{"parallel_block": false, "init_std_o": 0.0, "batch_tokens": 16384, "steps": 6089}
Each number is 50 + 12 x the weight over the matrix's rms, rounded and kept within 0 to 99. Layers, rows and columns count from 0.

# layer 5 MLP up, 512x192, rms 0.144, rows 491-511, columns 0-47
45 53 49 55 55 59 71 22 38 30 40 62 63 32 43 62 30 37 46 44 38 70 48 53 53 54 52 77 63 47 42 55 33 36 51 45 56 44 74 60 64 17 61 41 66 40 46 20
48 45 37 59 64 69 50 16 49 51 65 54 59 55 34 58 27 39 56 45 49 45 48 45 55 55 29 44 52 30 39 56 50 56 55 36 44 56 55 33 56 58 41 44 62 57 56 54
55 53 58 38 67 65 51 36 40 43 52 61 44 66 62 54 65 59 41 52 61 45 46 67 77 45 52 57 49 45 20 51 36 61 55 55 00 46 82 68 54 47 50 33 44 45 40 72
55 47 52 44 49 59 51 65 40 84 51 55 49 57 45 57 65 45 57 54 46 33 48 51 41 59 60 64 70 51 44 43 46 44 62 23 54 61 59 46 48 58 59 41 44 52 64 52
50 66 67 48 36 56 46 44 45 44 63 48 29 72 46 56 71 54 56 46 48 44 43 44 37 49 55 29 52 67 53 46 55 48 69 59 27 57 55 26 52 53 49 47 43 33 47 39
56 52 51 53 44 48 40 46 27 48 58 53 71 47 57 15 39 50 43 71 46 51 35 48 56 58 52 44 64 31 64 39 45 58 44 40 60 47 39 48 41 65 44 55 34 60 53 63
45 71 55 62 59 47 65 60 45 43 37 32 67 41 61 69 51 36 50 44 60 46 49 42 42 36 48 50 50 59 63 57 41 62 36 40 49 69 42 70 58 64 58 79 42 29 37 28
44 44 44 46 55 44 31 44 87 43 59 32 56 63 58 47 55 42 64 26 27 64 45 40 39 71 44 26 55 51 31 45 33 31 47 54 57 56 50 40 30 41 54 64 76 31 63 62
25 33 62 61 57 47 69 53 64 70 34 34 52 42 58 56 54 56 54 60 50 23 61 40 47 37 25 47 25 42 35 32 41 53 43 67 64 44 42 53 31 46 34 25 61 44 38 37
71 39 34 56 45 38 28 56 57 84 47 43 38 39 57 62 49 35 64 40 26 51 63 49 19 29 63 58 59 61 56 47 62 49 60 51 36 70 67 64 48 56 34 56 54 35 38 44
46 57 42 53 58 52 55 43 63 51 45 35 58 56 65 36 69 43 56 32 45 43 49 60 38 67 61 51 56 58 47 49 44 47 63 44 49 72 37 65 63 42 59 54 50 43 72 62
37 51 65 73 55 49 49 37 44 52 72 28 28 64 24 36 61 32 50 43 64 63 56 44 57 59 49 43 89 52 61 31 53 40 59 78 36 51 42 54 50 27 53 53 63 67 41 51
37 41 66 46 47 48 48 48 52 57 27 21 31 61 58 38 48 35 54 74 67 44 34 61 61 65 54 69 61 30 54 50 46 45 61 62 45 38 69 67 46 68 38 50 54 54 52 58
47 31 34 32 66 65 41 50 39 39 43 51 56 52 48 28 44 36 52 48 46 64 56 61 60 47 44 50 44 65 41 36 54 40 61 49 57 26 71 58 44 39 35 29 36 71 68 51
43 61 38 43 62 51 55 56 70 48 61 48 38 50 56 65 25 38 61 32 47 36 50 58 68 53 54 38 45 51 49 65 50 59 48 28 68 62 47 45 47 65 57 56 49 41 58 44
29 37 61 58 60 60 44 59 22 69 59 31 52 54 59 61 40 55 53 55 54 52 67 42 33 50 57 43 40 67 54 39 45 23 55 55 32 48 47 53 40 41 39 44 48 51 58 61
60 72 49 64 60 62 61 44 53 56 60 40 74 47 38 79 52 71 54 66 68 32 40 63 70 51 16 48 55 68 62 43 43 40 55 20 57 58 61 49 53 38 62 28 36 54 55 35
55 68 61 52 45 51 34 52 63 55 53 29 61 47 35 50 47 34 45 54 50 52 57 61 43 61 52 45 53 55 62 51 43 56 59 59 44 28 26 50 48 54 37 57 47 57 47 52
58 64 43 30 45 33 61 45 60 49 35 70 60 55 38 24 45 52 43 58 46 42 33 54 29 48 55 42 45 68 72 53 34 58 52 62 50 67 80 47 48 49 37 62 45 42 59 52
26 52 53 55 58 66 39 80 50 63 59 62 64 52 47 63 45 66 40 53 36 41 43 48 62 54 49 71 61 38 32 62 50 45 61 41 45 24 46 42 50 52 57 47 70 45 33 62
49 56 57 77 58 45 38 34 48 48 33 42 31 44 59 44 49 55 62 38 56 39 46 53 37 61 43 46 37 37 37 54 58 48 25 49 37 39 61 50 63 34 62 61 37 52 54 62
# layer 5 MLP down (transposed), 512x192, rms 0.0605, rows 491-511, columns 0-47
22 49 52 58 67 54 50 42 25 35 43 50 57 58 47 45 29 58 46 34 50 42 34 61 49 49 67 62 48 50 62 59 51 70 59 50 43 61 26 54 59 35 48 74 49 27 47 68
46 55 64 40 51 47 54 31 55 45 67 42 45 63 37 61 46 58 70 48 53 66 41 53 66 48 39 64 53 30 50 49 80 72 47 47 36 46 49 51 30 56 66 44 62 41 47 45
58 50 69 47 59 65 13 39 32 34 62 67 39 38 59 50 38 51 35 43 64 43 56 19 92 39 44 50 40 60 24 43 30 59 37 31 57 64 57 44 36 36 50 48 47 61 66 62
56 21 46 53 47 35 44 31 35 46 42 66 56 71 54 53 52 56 40 44 53 66 53 46 39 58 45 48 37 35 45 44 46 37 57 30 30 54 48 70 63 66 15 29 62 51 72 56
45 55 53 54 42 62 55 59 60 43 56 49 51 49 64 38 45 45 34 51 47 27 49 37 51 56 63 52 65 63 37 47 42 51 47 47 76 37 53 51 35 57 39 49 53 71 46 49
48 33 31 37 63 41 38 24 55 58 73 43 47 46 69 44 52 53 34 30 56 43 58 36 60 52 35 65 81 64 53 37 50 50 72 38 38 51 69 56 38 62 30 65 63 28 42 46
45 52 47 74 40 28 53 68 73 70 54 35 40 41 46 50 44 52 50 60 55 59 44 46 56 67 40 59 42 39 57 39 53 54 61 50 34 77 41 60 37 72 60 52 63 45 34 22
56 32 65 42 51 56 52 59 49 50 59 41 76 60 56 33 63 60 68 65 69 50 28 63 37 54 55 51 52 35 48 51 22 24 31 61 40 64 52 83 34 42 54 54 44 50 54 66
66 45 35 76 55 47 36 43 37 53 44 56 51 41 56 68 35 43 43 51 56 44 89 81 31 60 36 53 55 36 48 61 56 42 49 50 49 53 59 54 56 50 33 47 66 55 45 35
68 47 42 31 62 47 50 53 40 61 60 66 67 51 34 40 36 42 59 80 44 55 77 70 60 50 24 26 38 62 56 63 43 48 41 42 17 40 43 53 62 48 46 48 46 48 50 77
35 65 54 31 32 65 47 63 46 74 47 38 35 51 48 59 72 35 30 59 55 47 45 48 44 59 42 50 49 60 49 57 30 50 65 64 47 50 40 43 39 62 32 45 46 34 61 39
54 30 52 33 60 59 61 67 25 39 56 44 57 31 40 51 60 30 63 66 60 85 49 67 41 41 36 57 37 48 51 35 43 44 53 47 48 53 47 65 69 46 29 74 62 58 44 54
41 61 47 39 35 51 86 77 60 65 68 38 61 47 50 41 48 54 52 51 26 50 55 53 33 55 59 39 47 54 54 61 41 43 52 33 62 58 44 51 42 53 57 46 66 51 57 51
48 53 62 48 63 48 52 58 47 45 41 42 57 51 68 40 57 60 68 43 46 53 54 57 47 72 60 49 67 64 46 53 53 44 58 51 41 49 40 58 51 56 43 54 47 53 31 41
60 55 61 63 62 36 45 36 48 38 28 47 49 55 48 39 35 46 42 45 40 48 58 59 67 51 40 59 68 50 40 58 39 54 45 63 56 45 56 25 51 44 48 54 38 49 53 51
72 36 56 65 46 41 65 37 40 57 49 53 47 45 52 45 52 32 35 62 61 43 58 47 61 72 38 43 62 53 40 23 21 25 47 53 65 39 40 69 26 50 48 33 66 47 51 46
66 39 29 70 61 47 43 78 57 33 55 57 54 53 66 50 48 71 51 51 51 43 25 48 69 50 47 36 28 62 66 66 63 53 68 59 69 66 43 35 42 66 43 35 58 41 26 48
38 45 49 53 54 36 43 40 37 45 43 24 56 40 45 33 47 50 55 62 58 58 58 51 65 46 45 47 80 53 57 43 25 25 46 57 49 56 47 68 55 53 57 41 48 74 48 55
27 59 43 40 63 47 40 43 62 52 68 39 66 50 23 45 45 38 52 83 24 60 47 48 72 58 48 50 38 51 60 59 55 35 46 24 60 59 47 51 65 50 30 50 47 52 35 63
58 63 55 37 53 58 29 46 42 66 55 33 38 51 48 39 70 67 54 41 35 48 61 48 65 39 45 60 68 77 69 52 27 51 51 56 46 63 46 63 43 40 52 45 46 34 60 40
42 62 65 63 25 71 43 57 50 22 30 80 77 35 54 48 46 75 70 48 33 35 47 39 46 34 52 46 17 48 35 32 51 48 43 53 39 66 49 61 78 45 41 56 56 52 60 59
# layer 5 MLP gate, 512x192, rms 0.15, rows 492-511, columns 0-47
47 58 67 51 51 48 46 30 58 75 70 49 58 74 51 62 69 41 49 59 46 44 53 27 48 65 55 47 53 57 59 48 55 32 55 61 52 36 29 45 49 52 49 59 59 60 45 40
41 44 67 50 68 57 34 41 34 49 52 48 42 67 33 52 39 69 57 41 45 44 64 62 66 49 37 59 50 30 45 64 62 60 53 18 55 48 53 57 42 60 60 41 68 51 35 78
62 66 40 73 53 31 61 24 61 39 63 46 40 73 55 76 40 50 42 61 48 51 63 60 30 65 52 41 71 42 41 44 68 41 45 48 56 65 32 54 45 66 65 58 59 72 50 62
68 45 39 50 61 32 45 61 60 48 59 43 62 30 45 52 38 45 42 38 37 45 56 54 45 45 52 56 37 30 71 30 59 31 40 28 40 60 72 43 43 57 56 52 49 67 41 55
39 48 51 49 50 41 47 35 40 71 35 41 47 53 49 69 43 43 64 37 66 66 51 33 63 51 52 28 48 61 45 44 46 53 49 60 51 45 46 32 54 44 75 48 49 53 45 47
46 34 45 38 49 61 42 62 38 71 51 33 56 45 63 53 40 38 74 33 51 49 60 39 60 75 50 53 78 27 55 54 55 56 59 56 37 39 53 65 55 50 27 35 67 52 50 61
38 51 75 36 50 62 54 65 36 70 39 66 34 58 66 67 46 59 68 59 52 53 53 59 28 61 52 40 52 60 58 53 43 53 42 60 20 55 41 28 46 38 55 22 74 62 44 54
33 73 51 53 57 59 47 46 33 28 50 11 62 35 45 58 44 15 40 60 32 67 41 36 51 49 57 57 53 28 78 45 41 42 62 40 40 46 55 46 29 43 67 58 65 60 42 45
38 47 53 56 42 43 39 33 32 75 29 76 47 67 50 60 61 58 55 55 47 60 36 34 52 44 51 48 19 44 62 58 44 54 51 36 66 61 59 42 31 40 55 39 49 81 45 31
41 68 63 35 43 39 62 65 47 50 56 43 38 50 52 60 42 39 61 40 48 54 60 52 45 47 63 46 61 70 45 53 42 58 47 51 41 70 41 54 60 43 50 53 44 48 79 54
40 60 69 64 54 32 57 52 60 57 61 43 47 52 42 60 53 41 53 62 37 62 52 54 69 39 47 52 52 42 45 45 46 39 59 46 33 50 47 53 63 45 55 47 70 75 42 54
43 43 41 41 43 31 58 34 34 60 54 34 26 70 56 52 39 44 61 65 55 42 71 49 48 59 40 51 66 61 39 33 41 39 34 74 59 52 50 48 31 58 57 48 52 44 38 52
56 40 56 47 54 70 45 57 43 61 40 54 46 69 51 53 55 66 43 62 41 69 51 57 42 47 39 41 60 45 63 61 62 36 42 55 53 27 41 57 54 42 56 51 45 72 40 51
46 62 69 31 64 45 30 59 47 62 48 51 46 39 59 23 48 46 32 39 54 45 50 56 34 58 52 66 43 53 54 43 61 34 34 72 37 53 51 44 58 53 61 48 83 55 57 53
62 67 46 68 64 34 52 35 59 30 57 61 51 73 38 57 33 67 43 52 44 49 40 48 57 73 58 31 47 41 61 53 56 68 72 37 29 52 73 48 45 62 66 39 56 63 43 45
55 46 50 50 56 27 29 67 49 69 59 56 57 77 55 57 32 44 64 47 50 62 72 56 56 39 57 36 41 49 53 49 39 37 40 50 74 41 58 47 49 58 62 54 61 55 39 38
46 52 53 52 56 64 54 47 68 76 46 64 47 53 54 46 44 42 32 53 57 62 37 66 52 76 34 33 35 51 54 51 44 32 40 63 59 52 48 60 39 31 52 66 48 46 31 68
55 62 65 59 49 42 51 37 47 58 39 58 30 64 61 59 53 60 47 52 36 50 53 48 58 35 53 41 42 44 37 52 52 50 42 44 43 39 50 62 58 53 49 42 47 54 58 34
61 46 56 37 63 52 42 49 42 42 60 45 46 70 39 54 50 34 50 49 58 43 55 71 48 51 52 51 55 46 58 60 55 42 52 57 55 45 53 49 26 61 73 46 68 70 39 72
49 49 46 44 61 30 72 53 57 50 64 57 48 71 68 43 41 50 72 61 40 38 40 58 72 56 56 66 50 52 54 60 46 46 49 51 53 58 69 54 38 65 36 49 63 65 37 60